{"n_kv_head": 4, "activation": "swiglu", "qk_norm": true, "init": "normal", "init_std_qkv": 0.0421, "init_std_o": 0.0105, "lr": 0.00434, "weight_decay": 0.082, "schedule": "wsd", "decay_fraction": 0.874, "batch_tokens": 32768, "doc_mask": true, "train_tokens": 224200000}
Each number is 50 + 12 x the weight over the matrix's rms, rounded and kept within 0 to 99. Layers, rows and columns count from 0.

# v: layer 3 attention value, 128x256, rms 0.13, rows 57-63, columns 192-255
# o: layer 3 attention output (transposed), 256x256, rms 0.121, rows 89-95,121-127, columns 192-255
# q: layer 3 attention query, 256x256, rms 0.125, rows 128-155,160-187, columns 192-255
# k: layer 3 attention key, 128x256, rms 0.126, rows 64-91, columns 192-255
v57:59 25 29 34 48 37 38 34 53 45 56 49 53 48 44 56 58 59 39 54 72 41 41 47 53 57 54 85 72 65 43 41 55 57 14 70 63 32 71 59 36 43 42 30 39 64 52 55 54 43 38 44 56 56 45 60 49 41 66 39 63 48 43 56
o89:56 59 55 36 42 58 30 45 28 81 49 59 55 53 32 41 37 58 54 67 58 59 60 58 74 35 51 71 44 36 70 52 61 59 56 37 61 45 59 45 37 22 63 37 59 40 82 53 48 55 44 51 55 39 57 38 53 54 43 32 48 32 33 67
o121:15 53 62 63 59 37 39 53 69 55 23 48 56 50 41 50 41 45 58 52 47 46 30 41 46 39 62 50 61 64 28 43 47 47 54 45 66 59 66 50 49 42 43 49 39 57 49 68 30 31 46 54 49 44 58 41 42 51 53 42 53 52 37 37
v58:64 57 38 32 53 46 51 53 52 57 59 55 24 54 43 44 40 60 62 35 45 56 42 41 51 62 57 42 60 51 51 34 44 61 39 33 44 58 52 48 48 58 42 42 19 69 60 57 56 64 62 30 35 49 52 50 36 40 44 49 59 68 55 46
o90:74 44 58 43 41 60 48 36 45 65 56 65 64 51 42 57 54 45 73 51 57 65 35 30 52 38 40 53 48 44 47 27 52 37 55 56 56 59 50 31 58 60 55 55 58 56 46 52 60 66 38 36 40 43 42 43 49 54 46 41 37 52 47 62
o122:45 40 44 64 45 39 46 41 60 48 39 46 37 36 56 53 66 52 35 48 41 45 57 62 42 53 57 48 43 57 45 82 44 51 47 70 51 38 45 67 50 48 32 29 44 53 57 52 30 26 53 66 56 56 66 47 93 52 70 45 62 49 48 31
v59:61 58 49 51 48 56 53 38 51 53 70 71 35 50 50 56 67 43 63 47 50 49 45 53 42 46 37 54 58 58 51 71 62 57 61 66 69 39 48 58 39 55 63 39 61 26 54 56 49 32 53 45 44 60 46 67 42 44 41 47 48 51 58 53
o91:60 84 38 63 46 53 43 22 49 48 43 56 33 70 47 40 54 61 41 47 43 46 47 70 48 50 57 44 63 62 35 32 40 50 72 33 50 42 40 49 40 57 47 70 65 59 68 57 35 58 54 67 47 36 42 62 66 51 53 30 40 69 24 55
o123:34 63 51 60 43 38 56 57 60 46 52 44 56 66 52 59 48 60 53 65 68 46 47 41 51 47 45 75 34 51 65 68 47 50 59 44 44 50 36 49 50 50 56 55 38 45 60 53 53 45 42 47 44 45 58 51 43 35 49 68 64 55 62 32
v60:47 55 54 47 41 50 49 43 39 28 68 57 37 59 66 53 36 37 36 43 61 44 29 47 58 53 81 48 32 64 37 19 52 40 54 42 49 49 54 58 53 54 42 66 53 55 49 21 70 42 60 49 50 60 36 63 61 48 64 53 51 38 32 69
o92:43 39 54 52 65 52 52 64 50 35 41 29 42 49 45 52 52 56 39 63 50 59 48 54 39 67 37 52 50 40 44 43 33 57 56 72 55 40 34 33 56 40 46 51 51 39 67 56 43 48 39 38 65 32 41 49 41 41 40 43 54 57 59 56
o124:55 42 62 66 71 39 42 49 55 63 52 75 55 48 44 22 42 48 51 57 52 39 45 43 38 67 29 53 49 49 37 59 44 74 58 39 46 49 56 65 56 46 48 52 52 35 32 31 45 63 52 71 67 57 50 50 59 47 59 59 37 54 59 36
v61:52 42 56 61 37 51 55 29 46 47 56 51 43 56 53 76 55 64 47 25 31 61 44 60 40 42 21 49 62 40 66 50 53 52 54 57 47 50 50 63 64 48 57 45 49 47 39 68 34 75 40 43 63 49 61 53 34 48 54 43 52 43 65 52
o93:55 66 47 35 36 56 57 53 49 64 34 42 97 58 24 41 50 45 65 42 50 48 45 44 62 51 37 43 58 47 32 46 38 36 56 45 72 63 29 55 47 53 43 58 29 55 69 50 60 36 55 32 45 43 46 67 54 51 62 45 62 61 54 45
o125:44 26 50 71 52 45 45 46 41 59 42 50 27 52 46 50 46 63 51 44 64 80 46 61 30 61 84 35 23 52 57 47 52 36 42 60 32 55 40 54 54 45 57 42 67 37 42 40 74 30 44 76 50 60 55 35 51 65 56 67 51 47 44 56
v62:61 52 39 62 51 48 52 45 55 50 45 55 40 61 32 56 68 48 28 47 61 54 54 48 72 55 41 53 40 58 60 61 49 24 61 52 59 42 52 54 47 57 66 29 70 41 56 35 61 72 41 45 39 61 51 46 63 50 39 69 47 36 66 47
o94:55 37 67 26 41 46 51 42 25 48 37 64 63 49 33 49 49 57 46 59 28 31 34 45 30 46 55 54 69 52 32 44 49 53 43 41 30 30 67 35 43 46 52 61 51 36 51 53 45 59 51 61 47 59 55 51 62 64 55 34 58 45 47 49
o126:58 33 62 65 60 69 51 60 53 58 63 52 54 38 66 26 62 73 56 55 61 59 47 54 36 49 48 42 50 39 47 45 46 42 41 46 60 79 33 52 44 57 48 67 61 48 55 51 66 63 55 51 49 46 62 67 47 44 32 70 45 72 49 56
v63:50 50 62 54 62 57 55 70 45 47 44 53 62 59 44 56 55 37 60 17 62 46 52 35 41 64 44 71 41 50 56 51 31 57 50 58 70 42 40 53 56 44 62 58 56 47 65 56 50 58 71 33 60 51 69 54 55 67 40 42 55 41 47 39
o95:46 51 63 54 43 50 34 63 29 59 34 54 39 51 42 43 35 57 59 74 54 37 19 53 69 65 42 55 58 40 51 25 56 47 43 44 52 50 46 52 45 42 57 42 22 47 53 21 53 71 37 86 50 72 47 54 53 50 52 37 49 47 41 69
o127:58 33 61 51 55 62 57 41 49 38 65 44 48 56 59 64 63 36 45 44 49 62 62 64 51 45 59 42 42 39 70 54 57 63 76 36 47 36 59 56 49 71 50 42 56 35 55 71 43 64 44 32 27 29 48 32 56 61 57 58 48 48 81 38
q128:65 37 57 42 47 63 46 38 48 37 43 20 78 35 40 57 64 75 52 35 57 57 53 47 57 51 26 40 40 37 36 51 50 61 49 50 71 49 47 59 59 47 60 57 55 61 56 37 43 30 56 33 45 68 53 63 40 53 55 49 50 42 46 33
q160:62 36 77 60 33 58 35 42 56 40 35 47 53 33 51 37 53 49 49 41 46 66 56 42 46 69 54 43 30 45 47 54 51 35 55 52 43 60 35 53 61 33 27 68 56 70 44 44 59 40 53 28 39 47 27 50 50 57 41 81 55 52 69 52
k64:33 48 50 47 44 50 52 55 60 50 48 49 54 49 36 47 49 44 58 35 58 57 60 60 57 50 21 52 47 45 51 53 58 59 55 57 61 40 54 47 61 55 63 37 24 39 57 50 51 46 63 51 57 61 44 56 48 51 62 57 57 52 63 39
q129:49 52 52 49 50 51 51 62 40 41 65 61 65 53 66 60 61 37 46 43 44 40 48 55 50 48 45 52 44 43 36 47 30 59 59 73 54 62 43 45 53 66 39 43 80 56 53 74 41 67 54 62 39 51 46 52 49 59 49 41 47 63 50 59
q161:39 67 55 48 62 33 62 60 53 34 66 41 62 52 52 70 41 36 59 55 56 50 86 50 63 38 59 61 32 62 44 51 47 56 41 61 53 58 36 56 56 54 29 48 47 76 34 48 45 42 49 61 36 43 64 61 69 71 59 54 21 59 44 33
k65:48 59 29 44 81 36 48 47 42 54 86 52 50 42 43 51 63 60 61 60 59 48 32 31 35 46 53 37 38 49 52 65 48 41 52 64 48 28 44 73 40 62 46 61 58 53 30 54 82 65 66 47 62 38 31 47 62 48 34 39 62 60 34 52
q130:62 59 55 40 64 49 63 41 52 34 51 69 50 62 39 52 52 59 62 58 61 54 24 41 36 45 43 53 72 50 56 36 48 35 42 50 35 45 52 56 43 49 55 42 44 37 33 62 62 39 55 52 53 44 48 49 69 45 37 28 57 78 59 39
q162:73 32 34 52 56 38 51 55 39 58 60 51 40 66 43 55 33 40 47 48 54 40 34 33 42 60 38 48 59 57 87 52 42 64 52 56 62 44 59 59 66 56 29 34 42 39 50 64 33 33 67 35 39 53 46 49 57 45 48 46 45 43 67 54
k66:42 58 45 39 14 45 63 50 68 52 41 67 61 43 28 50 50 40 51 64 40 41 61 40 51 58 62 51 61 41 66 65 49 30 58 62 39 52 67 49 64 44 45 46 75 55 62 67 54 58 56 54 60 45 33 39 55 57 46 60 51 44 50 36
q131:81 36 65 32 55 58 51 73 51 48 42 54 46 54 63 37 57 49 26 40 58 40 41 67 57 59 45 40 50 54 41 39 58 51 61 29 52 47 56 37 33 50 62 58 51 47 56 46 57 38 45 43 45 43 67 37 34 40 59 51 70 40 38 49
q163:68 41 46 44 69 59 56 63 47 63 51 54 49 52 57 82 52 25 48 52 69 63 59 65 53 64 52 56 49 41 54 57 21 58 62 59 39 27 42 60 42 45 55 55 59 62 45 67 63 30 52 41 54 55 30 46 53 57 58 51 57 51 36 79
k67:46 49 60 76 58 59 28 44 52 49 37 51 55 38 45 55 55 56 53 27 71 44 70 49 53 55 60 55 39 23 61 67 57 29 52 33 42 50 33 55 53 28 39 66 46 45 60 54 61 55 53 63 50 64 55 74 40 49 82 72 47 48 50 51
q132:41 54 52 45 56 35 55 66 53 36 63 37 29 66 64 68 42 50 28 49 40 55 64 43 53 38 59 55 47 70 46 63 29 37 47 56 52 62 69 60 43 62 42 47 43 64 52 52 65 50 47 66 36 49 54 49 43 61 55 34 44 49 52 43
q164:70 33 38 33 50 41 55 31 27 47 60 53 36 55 37 62 30 66 57 38 60 40 60 33 67 57 51 62 51 52 75 39 41 43 56 40 27 55 43 42 26 38 44 60 48 61 51 35 45 55 43 59 65 69 37 54 56 52 57 60 61 58 48 34
k68:51 36 52 24 52 46 36 53 28 58 47 63 42 55 36 40 42 67 84 60 66 58 34 47 42 41 21 48 65 28 51 54 31 60 50 67 41 47 42 31 65 74 28 46 43 32 44 70 70 42 42 38 52 48 61 54 37 47 48 40 47 50 58 44
q133:58 54 30 50 44 59 42 65 49 41 77 65 47 52 51 39 52 54 50 46 47 42 46 52 52 40 52 50 66 70 51 33 47 41 52 51 46 50 55 38 23 67 46 69 59 53 48 64 48 45 49 57 49 46 58 46 50 56 40 59 42 47 58 35
q165:50 52 41 34 53 59 54 56 63 20 68 42 59 51 37 62 21 57 54 71 42 69 51 44 73 43 40 50 50 57 59 39 65 61 44 46 53 48 50 27 64 54 66 59 50 61 63 45 65 34 51 63 45 48 31 49 53 29 44 52 60 40 42 29
k69:62 71 49 39 47 48 41 58 41 36 48 61 54 43 58 45 51 62 36 43 60 83 15 53 40 51 59 36 57 44 34 38 35 45 34 66 54 38 76 47 43 48 48 28 46 52 26 69 47 45 59 64 53 54 53 43 65 63 36 45 64 71 54 39
q134:45 50 44 69 54 74 27 51 75 98 36 47 59 50 42 69 58 52 53 41 47 65 54 72 24 71 23 48 34 57 56 51 50 39 55 52 67 35 63 50 28 52 62 52 00 43 36 45 75 38 41 40 48 64 58 28 46 45 61 51 47 56 49 67
q166:27 63 28 38 53 62 47 52 32 53 45 53 51 58 55 49 53 41 48 52 59 55 39 72 60 55 46 68 52 44 58 68 58 37 63 67 84 50 50 45 70 40 45 34 48 62 50 44 67 35 56 47 25 55 85 22 46 59 29 41 57 48 55 64
k70:65 40 54 55 63 50 47 43 48 53 54 76 43 50 35 54 66 70 63 46 31 47 65 43 57 46 51 32 66 52 44 59 51 58 57 35 22 35 36 69 15 51 51 53 65 53 43 75 56 61 44 50 72 54 46 56 36 33 64 66 48 35 33 36
q135:48 69 36 59 57 50 56 62 58 39 47 56 35 74 45 48 33 56 52 73 56 48 52 57 57 62 65 44 63 52 60 45 68 38 51 58 48 34 49 61 43 46 58 41 38 63 48 47 48 49 60 33 51 49 17 54 67 50 54 32 33 63 62 25
q167:43 47 66 28 54 34 54 65 55 41 46 47 70 55 56 62 43 54 39 54 56 46 55 57 45 73 46 51 49 57 50 45 40 50 38 90 49 64 76 54 51 44 69 44 74 58 37 42 53 37 59 55 36 51 47 48 60 50 40 49 39 42 44 56
k71:71 65 37 35 72 64 69 56 34 46 52 69 24 53 50 56 25 52 44 47 56 56 35 26 46 45 36 48 48 59 42 43 42 59 47 69 46 47 36 39 51 73 42 49 37 34 35 50 37 44 64 49 66 24 56 30 48 64 45 55 45 35 49 67
q136:68 37 43 59 35 60 41 63 22 42 45 38 62 51 39 57 51 70 55 51 78 47 53 44 54 36 46 42 70 58 57 54 47 62 62 47 53 54 52 72 59 53 49 69 56 53 76 47 48 53 35 49 49 45 36 40 32 70 52 28 30 48 65 55
q168:57 42 46 65 31 60 17 36 50 26 66 40 53 47 59 48 36 37 55 28 54 46 61 64 73 40 52 63 62 55 46 48 61 33 52 43 39 55 64 59 43 44 34 51 59 46 41 67 40 64 63 36 46 33 47 39 45 29 38 52 54 60 57 56
k72:53 48 56 41 54 52 54 56 63 53 62 49 55 63 66 36 41 64 56 40 64 37 41 49 53 64 35 61 46 57 44 40 38 49 24 30 54 62 55 61 43 40 31 55 50 55 43 39 28 63 37 69 61 46 39 50 38 57 64 48 29 35 36 39
q137:35 44 22 26 65 56 24 60 60 53 59 48 59 62 62 62 64 36 42 47 33 59 47 44 48 61 70 37 45 55 54 48 48 67 50 35 69 50 17 46 45 28 63 49 35 37 52 18 51 39 46 59 53 42 66 51 27 68 48 52 46 51 56 40
q169:51 46 57 51 35 46 38 49 55 29 40 51 58 56 39 61 63 37 54 54 41 72 76 30 33 49 72 55 34 53 36 58 57 14 72 46 53 40 39 34 55 45 42 45 40 55 51 46 37 55 44 43 67 53 62 39 21 72 56 50 55 45 37 36
k73:43 40 42 56 51 65 53 54 64 47 50 31 25 72 50 65 50 45 40 13 73 49 39 62 75 45 63 60 59 48 66 61 46 77 58 45 38 42 72 68 43 57 45 57 40 42 54 63 27 65 60 69 60 31 44 45 65 60 74 74 44 68 49 65
q138:52 45 60 66 47 40 60 56 37 57 45 52 50 46 54 42 42 50 50 67 23 66 48 54 54 64 62 47 49 61 42 53 97 65 64 55 62 65 47 61 69 43 68 57 34 55 64 54 61 45 49 42 55 61 34 46 57 31 48 65 45 44 40 31
q170:38 36 72 43 52 43 40 42 55 36 71 56 66 34 56 50 38 59 39 56 35 75 43 61 60 53 42 40 27 55 46 57 43 41 54 42 49 64 44 37 64 78 65 61 42 65 63 57 48 48 41 57 61 50 65 45 42 38 52 43 46 49 41 57
k74:32 31 36 48 54 80 33 68 61 53 34 45 33 44 37 64 61 53 51 40 43 37 53 47 36 59 39 43 57 48 53 63 34 52 52 49 34 40 47 63 34 38 69 61 52 25 38 70 47 42 44 57 61 37 50 87 43 57 44 63 87 50 37 53
q139:67 19 46 44 69 37 42 54 59 32 55 45 57 51 65 47 46 34 29 53 47 56 23 76 47 56 56 43 46 55 22 51 41 62 44 48 50 50 59 44 49 64 82 68 61 48 61 15 54 44 57 53 49 35 56 60 66 50 56 63 59 42 39 51
q171:63 45 47 61 58 25 44 55 41 50 40 51 52 61 37 77 51 79 48 33 34 59 48 47 49 70 45 50 54 48 45 54 30 56 46 45 47 25 50 51 61 43 71 47 69 72 19 32 67 37 41 55 46 41 66 54 43 68 50 52 22 39 17 53
k75:25 63 37 41 54 42 55 50 78 50 41 37 55 35 44 61 50 46 42 38 32 42 53 48 50 33 55 44 57 73 37 54 48 49 45 36 47 70 47 43 56 37 52 60 59 55 46 59 48 58 63 49 69 43 48 38 50 43 39 31 57 39 58 41
q140:63 53 33 38 55 41 57 56 44 27 34 52 50 67 41 59 39 49 50 47 26 58 51 52 19 38 66 55 40 72 63 38 25 44 60 67 52 67 66 38 50 59 67 44 63 66 44 39 44 75 46 71 50 55 67 65 51 71 47 64 60 68 45 39
q172:42 23 43 42 50 56 40 44 57 36 65 49 52 50 30 28 52 53 39 56 39 49 66 44 37 50 76 58 38 70 66 42 67 47 61 36 37 60 42 77 45 47 81 51 39 66 45 58 49 32 44 63 67 65 59 74 78 30 44 70 59 65 54 63
k76:39 55 60 33 57 29 58 45 66 41 35 56 46 62 60 62 54 44 55 47 48 32 68 73 44 58 26 50 46 35 63 70 57 56 58 47 39 53 50 54 61 42 37 53 53 66 54 39 62 48 55 48 51 53 40 46 52 41 35 59 41 55 45 45
q141:63 73 45 46 28 47 64 55 42 55 51 18 44 38 52 48 44 34 51 55 58 61 48 61 65 50 62 40 32 48 62 22 63 63 55 70 55 49 60 43 62 46 17 49 31 57 54 58 53 52 50 79 55 35 37 31 51 55 54 65 31 61 55 51
q173:59 43 46 56 61 33 52 57 60 44 28 65 76 53 48 56 70 52 31 58 48 40 23 55 47 63 49 70 67 62 73 69 35 42 49 70 09 34 31 29 41 51 66 49 45 41 57 41 58 67 42 60 55 23 77 49 61 43 43 44 36 47 65 37
k77:48 24 63 74 42 56 44 68 67 43 22 39 49 55 59 40 31 55 58 46 53 52 54 37 43 49 69 66 63 67 36 56 52 56 27 41 57 60 33 35 69 53 43 39 54 77 54 71 39 51 35 55 37 44 37 54 66 58 72 35 45 39 58 54
q142:70 34 60 65 54 57 61 68 54 62 62 52 23 59 55 49 51 38 47 49 68 33 55 43 52 61 32 54 84 49 54 15 65 68 53 63 58 70 41 48 38 34 74 76 63 32 50 70 55 26 44 39 34 52 56 56 45 37 69 44 59 55 83 68
q174:57 41 78 41 48 70 59 73 53 65 64 49 67 68 61 47 65 68 64 38 65 60 35 46 43 50 50 46 49 32 34 60 60 57 73 47 75 49 72 42 44 44 72 63 66 51 31 34 67 40 70 47 79 70 68 59 16 51 56 69 60 20 57 43
k78:61 49 20 74 65 65 41 37 59 33 54 31 60 70 70 34 50 64 42 52 28 52 55 46 66 47 57 56 56 60 70 81 40 56 53 47 40 76 35 57 40 40 53 53 24 62 53 74 32 49 42 49 58 17 55 36 57 36 38 49 40 27 44 56
q143:61 42 40 53 51 85 54 52 67 55 68 43 36 48 50 60 46 64 45 31 32 50 50 58 61 66 52 40 48 35 37 17 64 57 32 62 67 37 48 46 67 30 50 53 48 41 50 34 72 51 63 58 45 65 53 33 41 33 84 56 35 46 49 56
q175:50 42 23 46 67 43 47 69 39 40 35 48 26 56 45 60 81 84 59 21 58 74 30 30 56 75 62 44 23 50 59 33 60 35 41 67 42 50 48 69 75 38 77 61 83 52 51 31 67 41 24 73 49 72 51 67 37 39 65 48 75 50 54 03
k79:42 61 57 73 46 30 45 15 64 46 41 67 43 42 54 27 53 49 69 40 63 54 66 43 49 43 67 56 55 43 50 52 62 43 69 56 63 51 58 50 55 39 47 42 36 49 66 42 43 47 50 42 63 10 40 44 27 62 40 40 30 44 50 52
q144:50 61 41 50 48 36 56 71 45 60 45 60 33 50 38 56 46 49 39 51 40 51 48 26 57 54 61 53 46 48 39 46 56 55 40 45 56 23 49 54 63 63 56 48 45 62 54 44 48 41 39 35 68 42 55 37 59 47 51 40 42 52 58 23
q176:56 55 36 69 43 49 38 34 32 46 17 45 36 31 60 40 55 42 50 28 41 43 08 49 57 62 71 68 63 40 47 79 41 48 24 31 32 65 51 50 31 11 38 25 57 30 71 36 55 22 50 49 56 42 34 62 56 64 67 39 40 18 55 57
k80:53 33 60 44 54 46 39 51 30 51 31 54 44 53 64 62 21 47 51 34 55 44 57 49 49 40 30 60 47 43 33 41 55 45 56 47 63 57 49 57 42 46 78 42 68 57 58 46 40 52 39 50 48 44 70 49 47 52 55 74 56 65 57 51
q145:77 49 56 54 36 61 45 54 61 51 32 51 55 47 44 37 61 52 36 47 49 48 53 43 50 67 39 38 43 30 54 46 68 65 64 52 55 51 46 49 60 47 40 62 38 59 55 31 45 55 44 38 57 67 40 51 38 38 60 55 56 45 38 48
q177:83 63 61 64 40 46 62 57 60 46 34 29 32 47 43 57 56 39 40 46 51 64 61 58 47 40 64 58 61 64 47 55 36 62 58 63 49 45 36 38 36 38 41 46 47 51 50 49 54 48 41 55 33 50 39 58 42 66 57 67 63 43 55 59
k81:46 40 49 48 80 33 46 38 60 31 52 65 52 46 34 51 49 65 61 47 56 51 69 60 68 42 45 50 38 34 62 46 63 46 42 36 30 38 60 53 61 52 51 59 50 56 46 35 44 35 55 61 59 47 46 42 49 65 64 35 40 78 63 58
q146:66 56 35 68 54 46 50 59 38 55 54 53 25 60 66 52 52 20 44 47 44 75 55 40 43 66 68 48 33 54 41 42 46 57 45 50 40 63 66 58 60 69 43 45 47 60 44 47 52 52 43 39 43 60 57 58 43 45 46 22 45 70 46 42
q178:48 46 66 46 60 60 56 37 56 38 52 56 49 65 39 54 42 41 49 42 58 71 58 49 52 44 49 55 44 57 46 45 51 55 49 43 53 24 50 53 31 35 50 55 37 47 32 36 58 29 61 59 37 53 69 34 36 40 34 32 68 60 57 40
k82:45 50 45 48 26 48 79 35 22 55 52 59 47 49 46 39 59 62 50 54 53 52 39 41 55 43 48 49 47 50 71 47 57 49 60 61 47 64 58 57 49 58 31 56 36 41 55 63 41 56 50 62 60 47 29 45 44 65 38 47 41 39 32 42
q147:64 52 42 57 55 50 35 53 55 55 61 50 45 44 51 37 40 59 32 41 44 46 58 47 41 44 48 42 48 43 51 60 69 69 38 33 55 37 59 41 55 37 52 52 21 45 69 45 70 39 50 44 47 52 62 57 48 34 39 43 36 53 33 64
q179:35 51 45 72 69 50 42 53 47 53 36 33 51 64 49 53 62 51 48 58 59 52 45 45 24 44 48 61 50 46 45 48 52 74 56 30 55 49 58 52 76 40 55 56 26 56 48 46 51 43 44 57 52 60 42 35 69 57 52 58 47 53 36 51
k83:58 38 55 60 32 44 68 51 46 44 42 62 55 72 54 30 54 32 41 35 78 65 37 48 67 24 80 44 53 41 47 62 18 27 46 46 33 64 23 54 68 37 61 55 66 42 40 28 33 34 49 24 69 46 53 44 55 40 53 33 48 47 52 62
q148:51 53 41 60 37 48 56 45 55 47 47 29 48 47 51 68 59 49 46 18 56 49 86 56 44 47 35 35 48 54 53 31 61 56 42 53 45 36 74 55 72 59 56 29 52 69 58 32 53 63 31 41 60 57 49 52 53 48 53 37 45 53 24 62
q180:37 59 58 40 46 44 55 46 50 31 34 36 49 62 60 53 62 55 71 63 49 57 48 48 45 46 72 52 60 71 31 33 49 54 67 61 50 47 45 56 51 52 70 30 43 58 57 48 38 67 37 53 39 63 57 48 51 72 49 52 47 43 34 60
k84:46 35 39 57 80 65 39 60 46 50 52 72 42 63 54 50 40 42 60 47 36 41 65 45 80 48 50 57 52 66 54 52 79 56 47 54 59 51 48 43 51 44 49 50 61 54 54 46 37 43 39 68 29 50 40 75 62 47 74 44 47 46 58 30
q149:66 62 72 35 49 46 65 79 23 40 59 25 39 43 72 27 39 30 35 56 48 42 61 51 60 66 25 51 52 57 43 63 39 30 56 45 27 50 50 47 61 36 65 51 43 57 60 62 49 40 65 75 67 74 43 69 57 56 58 55 45 67 43 43
q181:29 71 50 44 49 34 49 80 47 43 30 42 49 56 54 75 77 40 60 60 56 38 48 47 49 31 46 41 24 54 59 35 24 57 50 64 55 45 37 54 49 50 44 50 43 75 57 41 71 50 58 52 53 44 17 51 50 46 59 50 20 56 28 57
k85:32 48 30 40 34 43 42 42 41 40 53 55 43 67 62 55 47 46 31 36 45 49 78 86 26 36 53 64 54 58 42 51 44 59 55 59 63 37 42 51 45 63 50 46 49 67 54 42 26 55 48 41 61 47 58 61 31 71 43 81 47 45 22 59
q150:40 49 50 60 42 46 51 72 61 52 64 48 62 57 41 61 61 61 49 69 56 40 29 34 55 47 36 38 66 59 57 35 61 51 66 46 66 60 44 45 51 53 58 51 30 47 32 52 62 75 49 49 53 40 62 35 41 42 36 57 53 11 62 33
q182:65 42 51 42 40 48 45 47 67 49 72 56 53 44 37 36 59 47 63 67 35 37 58 61 44 37 52 50 45 39 49 47 36 38 58 48 24 12 35 62 52 42 53 37 40 49 52 35 30 38 52 49 51 61 65 51 47 44 39 45 37 51 38 58
k86:40 56 50 32 47 51 57 64 42 39 63 22 35 53 31 57 54 39 61 78 35 66 39 60 50 72 58 44 59 58 63 59 55 59 41 70 71 50 72 53 55 55 43 63 39 35 51 63 74 57 43 50 57 71 47 32 73 59 27 27 53 60 42 64
q151:47 67 55 50 42 33 41 70 36 54 19 55 08 43 71 27 63 55 49 50 65 40 41 44 44 76 44 42 50 60 52 34 71 40 73 70 49 34 57 48 43 38 51 39 72 50 42 39 53 61 38 75 38 51 52 51 34 63 48 75 45 77 26 49
q183:50 50 55 45 54 36 39 63 33 72 50 57 50 51 55 48 57 60 56 43 39 60 51 64 65 42 32 36 46 50 52 40 33 50 58 52 47 55 41 53 44 62 52 55 73 52 40 52 55 38 46 45 48 54 48 67 50 64 58 38 52 38 60 34
k87:38 45 38 66 51 50 43 36 60 35 70 38 73 53 71 60 44 61 53 28 51 43 46 57 72 58 42 46 52 38 31 69 35 55 46 40 45 69 47 54 56 37 43 30 35 41 75 42 34 31 42 42 59 60 67 44 63 43 61 65 78 49 42 68
q152:69 69 42 49 39 41 25 43 45 58 65 83 37 60 64 52 29 73 70 69 42 29 48 53 35 51 50 50 48 30 39 25 59 45 66 57 18 43 36 48 49 43 47 33 62 46 54 47 78 50 25 54 28 65 49 50 56 61 41 52 68 65 50 47
q184:56 42 59 55 45 75 69 62 58 47 65 68 60 39 63 44 47 22 58 60 66 52 60 50 59 18 64 59 57 47 43 68 64 37 64 61 28 22 40 24 63 65 39 52 56 49 59 38 58 45 59 73 33 52 39 68 60 39 38 57 47 59 41 47
k88:23 44 41 46 37 67 50 40 44 35 64 55 44 32 56 68 68 39 45 65 46 52 55 39 39 55 45 43 41 60 47 50 62 22 48 61 48 38 68 38 68 57 61 53 33 28 56 49 46 33 49 49 60 60 47 48 43 72 49 48 66 73 73 27
q153:63 74 38 53 60 32 46 54 66 56 56 44 38 46 46 58 38 49 48 35 47 45 52 47 23 41 32 71 69 72 34 41 45 49 74 78 61 50 30 23 38 73 47 49 29 57 42 39 68 80 44 62 59 37 60 51 56 40 51 41 49 58 64 57
q185:52 56 56 66 50 46 48 58 69 41 60 40 67 68 45 37 56 42 37 60 49 39 38 80 52 67 32 41 75 52 55 40 50 66 50 58 54 71 36 52 32 43 20 39 59 50 36 63 38 35 58 46 50 53 36 47 66 66 42 38 49 70 50 56
k89:45 49 43 54 58 50 51 60 20 51 38 63 44 28 41 74 84 69 61 63 32 65 27 20 27 50 75 31 47 50 46 63 42 63 39 24 39 46 52 50 52 72 44 43 49 39 44 33 29 49 58 59 48 67 44 57 41 49 37 59 49 19 57 56
q154:69 73 46 61 66 46 33 50 40 68 23 48 68 50 72 36 45 54 65 45 55 69 68 63 40 72 28 35 40 56 26 51 90 60 69 27 48 39 38 54 41 47 61 53 21 56 53 36 45 37 34 53 53 55 50 49 45 41 40 75 51 40 34 61
q186:42 43 46 51 40 60 40 50 48 46 47 49 48 42 46 55 51 64 65 41 81 69 40 45 48 67 68 51 40 29 44 46 42 74 53 07 61 63 32 60 57 71 44 50 43 49 53 43 58 30 32 72 61 56 52 53 28 59 65 58 22 49 45 65
k90:67 22 73 55 05 69 60 46 65 74 56 41 51 37 49 53 31 55 34 43 50 42 55 49 61 50 79 59 53 51 64 27 48 47 40 45 54 34 39 56 35 56 64 43 57 41 67 42 69 71 41 37 70 74 53 63 36 56 46 52 59 40 64 51
q155:63 44 40 44 47 41 50 46 50 52 49 43 48 15 64 40 58 58 39 56 45 53 70 46 51 63 44 67 55 58 52 59 68 71 46 31 49 56 47 52 44 51 50 58 67 60 41 62 31 62 42 45 63 57 71 58 56 34 57 53 59 64 60 33
q187:19 53 29 34 56 58 71 57 51 68 57 41 31 35 32 37 34 42 48 43 51 53 87 32 62 56 81 55 47 52 31 68 66 56 42 58 59 76 46 68 44 63 31 45 65 66 43 63 46 53 25 74 31 49 52 43 53 54 38 53 47 46 57 53
k91:52 53 44 59 45 33 37 52 50 56 50 68 53 48 58 39 55 42 35 33 47 53 33 27 49 42 60 49 64 42 46 70 58 44 62 45 35 45 40 45 56 39 40 43 62 32 69 59 69 64 57 34 64 16 64 61 56 43 59 50 24 61 36 56